python train.py --n_layer=19 --d_model=384 --n_head=3 --n_kv_head=1 --head_dim=128 --d_mlp=1536 --vocab_size=4018 --activation="gelu" --norm="layernorm" --norm_place="pre" --norm_eps=1e-06 --positions="rope" --rope_base=10000.0 --rope_fraction=0.25 --qk_norm=false --attn_scale=0.0884 --bias="all" --tie_embeddings=false --parallel_block=false --init="normal" --init_std_qkv=0.0323 --init_std_o=0.0 --init_std_up=0.0323 --init_std_down=0.0 --optimizer="adamw" --lr=0.000889 --beta1=0.9 --beta2=0.99 --weight_decay=0.22 --lr_head=0.00545 --warmup_steps=201 --schedule="cos" --final_lr_fraction=0.1 --batch_tokens=65536 --seq_len=768 --doc_mask=true --train_tokens=510700000 --steps=7793 --dataset="wikipedia_en"
Each number is 128 + 24 x the weight over the matrix's rms, rounded and kept within 0 to 255. Layers, rows and columns count from 0. Numbers have three digits each.

# q: layer 8 attention query, 384x384, rms 0.0425, rows 27-29,155-157,282-285, columns 192-383
# k: layer 8 attention key, 128x384, rms 0.0399, rows 26-29, columns 192-383
q282:163151168091101094107177167128104125152131145088154108143115168139126126143111140166080115164137101154119095123180166141120137159124172146107182153090067102099159145191104106127111135148158071195171143193124168100163110120162058101087152166125112117165143100138158071140139141109071167185104164094131094136124118158121095127127107149118082141123137108165122135124139095135170109147169146090139139114119120127056104084138151154183086114143121103146127124125112087097121108129124128120149127174159141124187135163117067073166124145165121177200109071131150131090122182150080119129
k26:119129136102134098151119113106134090126118147161093132125119122120131112117120125113120114135127114110108122119119116137140125117114133111125097096143150144188117129134120133132149125104116163113128125093168136117121110148110157124158084092117133144116116131106107129119151141114150110120113121157148177110150154125120148135122105131141126109133124144097112133092153129137126128140136126159094141131126127153126125119088108092127164117088115146118108135114136148153153121096118121131124096091105111133113139122113161112090112128117135107102129125117133121088137081110174144151
q27:147129132135102091151160114104116120118156098160157099124104181119109153112159109115165109109175102096119091126133133111085165132121079086121153115131170129140138133149084104136130144134123128133090075118183155116145123119145119107103118121106111167125107126132166124095099121124139132154118114136116153130157106162143148137107090144109149153106111169120159106134122132134139125118127143152129128126111115146111127129129121129136140134131137116113106169093093147130111126126125081139133149160149074141155069099111132123098153150124095147137123124107131154159103101163142154140
q155:116131100080128130095152118137132129073094111124117110108118110151154093123157126114133123120144123098112126095110128070076131138139133095122141078149139135141123125133087106138143125150145118125136164117125105141080110121145118111165085095156142137136144145151131080110113120142151142131133124165159182101116180123150158137154079133174150095114111135109128146122107112146117137139142160169129119160098125109148101133163131089120148114125163132130158069094107133140086121131110175109132099119110139149134137143099134119100159110128147111081124130102114138087111111125137122130
q283:133081103140115121127112111148095146104137113135140141127126179102123206118160092151153124143113129149111104135114151136106148139096132095088117130138121128102102112122105139186085157115144132135118136119104131131128051153134120141099118104119152148121123107124159126091144158129139141120089132090115160102153089141125132140096164129123084142129142124143133122119159104135129121124135074130101129132097121151116141103130135110093150149148102096104154099157076121129144114170096144130120107168145054133120117104100146104121150143148163153105124120126162139154097106132125122107
k27:078088153163149137158162113108191126112144185181104107058150095096126118116164160126143112143159084110112161130110055151077157145096119094099094152113161164175110121100151066125222080082047084057099102060181131133069119119181169134166092112129126141065092092103055154074177110173146029175128122142173155170141164136164128088111061128089172113069108142097117144103167136114107137132065139189128114089095157099214133151131110132143173135151105136159069102101160135154119111138190158140069118094079114136096125056113208231085126149144108177090107191131086115060125082099166133136
q28:100128127149102149143189123148127101101119119119145185114141088151128153129086118135131148137111164146149106132092138130119104159184136099149101141127108108151142128113136153099113117060152112104158113143137140161144128116129167162167157135150121154104162101149111140100150134154125090136164142085133109156128151142101144118123063137162127125105115139107082126104124140154129146183121097119100193134109093084154121154141130144115104099088102163111132138140099155137132150128095162122117164117130165157129115132103116115133138119116123128094128136140171117127116111120103101159
q156:109125092185154086136041128122129163132068140141087160103117140131096128167146145147168104175142145108117172127096138141122139118137115122137087099127108146133116124115111116118122121124112117116124119113132110138126094160103102111143140115135095129128140119147136141090148145134092105063139097109184145142155100165172131113135131094147166149100133172135137109115099101119121145084146156116096105139145141139117148107115116060117140179105115122126104114095140122142151083169123113155133087159137130114126167105129130152115137117117153163141144099163117093128165099114122103114
q284:079113104150164151134115080137159117164131113144150119095159090135142144126146120112097170109145158084142151150080121107125149131198153097121116096134123140129105107177157122161106096095124139090135113145111111130103155117110142128167124105134138122101108139124086165137144113118112098140144130130114119119166154119122132096137153122134126112126128105116094124136109179106107136101110106125101144101132131121190106099148132108105148109161111133154125100122146111141170123122135141147140089122131156123094128148104118153146100120135132105150160126138134142101090133088146098150
k28:114119134120134115113179094146092147119107175113129144135063108138142121124150105139143103120157156148143143130118146147104128126116169123153115141099123088116098140150105150150107154161155104187134165121128121146137122126129114139146169130131119092126126137149135132108105098163125186077142171133113100115131103140132132119101150108138146119176137135133118133138126143106089079115162148115161133128109121097085132182130150100164084128139137078129150118146137126120145112131139145097148134148130171131132104167141113116132122089127127167156147102098125154102151171154100122142
q29:122130137122120152118087162128119146140134143124133107119114119125121130144176081113114123109134129093128145111101138134127131127129124138099123163130102095134117119102178119117123116146158146128082116126102097132100146124107147151118129128114129111145127105100096105124151125147118164119120123112123143058162088100126119155157173087110131089157158116076108167172137107134084129127139136132117100093103130124127171197142107134127097123102146103136097160153148127116113134160131132127122138121105123147102107094079136103120110123158170143121148122147103181157101123150116204099
q157:107109090151127141138135138137152110107099124148137098145139145121094117193108140129109149111086108145132137105150097098065130134130109130138138150110144099136120079138143164149105118118120128156119086108120111095113135138148116165152159131116134129116114115118124144158147135131117118097160125136100134158149136129140110127094164118128163121126127115167153115149153151150154128132122117156125159150114135155103134141094112150153131127149138108136130137118150111132159146118147133146156143121158186133121119138116137122149154142111122118140112116115169120118144114100119120138
q285:101144148136146158127143140129116136176132163122095127127145091145117099176110120098102115097169137140115132095106131104114115090123169133143121161125124121115086148110181131139130139149113168090088129120133128114129134133111127135124102123101123133123128096130137113137106133131102121148137122078125100166148124113182145143098096121175131182157089143142096101150077074084102187160134142151185134116118117117177117148125115128157127106069144117162174172133116104119105133140186152157156123158125126131164135109126152101171134110141118135144103128051110141119185124202133171128
k29:138084152127127086138098140107134078119106140129139111085127144124123157110131137150152125137118110086064096135110125086110146112118124157164178143139118163110111119140103137125113107118129136151131131124122127133129113128120138162158153090129143134151128138142167137110134122159147125117164135152108118123148164150140107154102140121084155090188081115109140141061118153105130126096156126107137096127137111124088116135126109142136131175147106148135161160145159072122101119146132102125088144133139154135125132102156127101128125118115151167119106129164109085165106112152129126150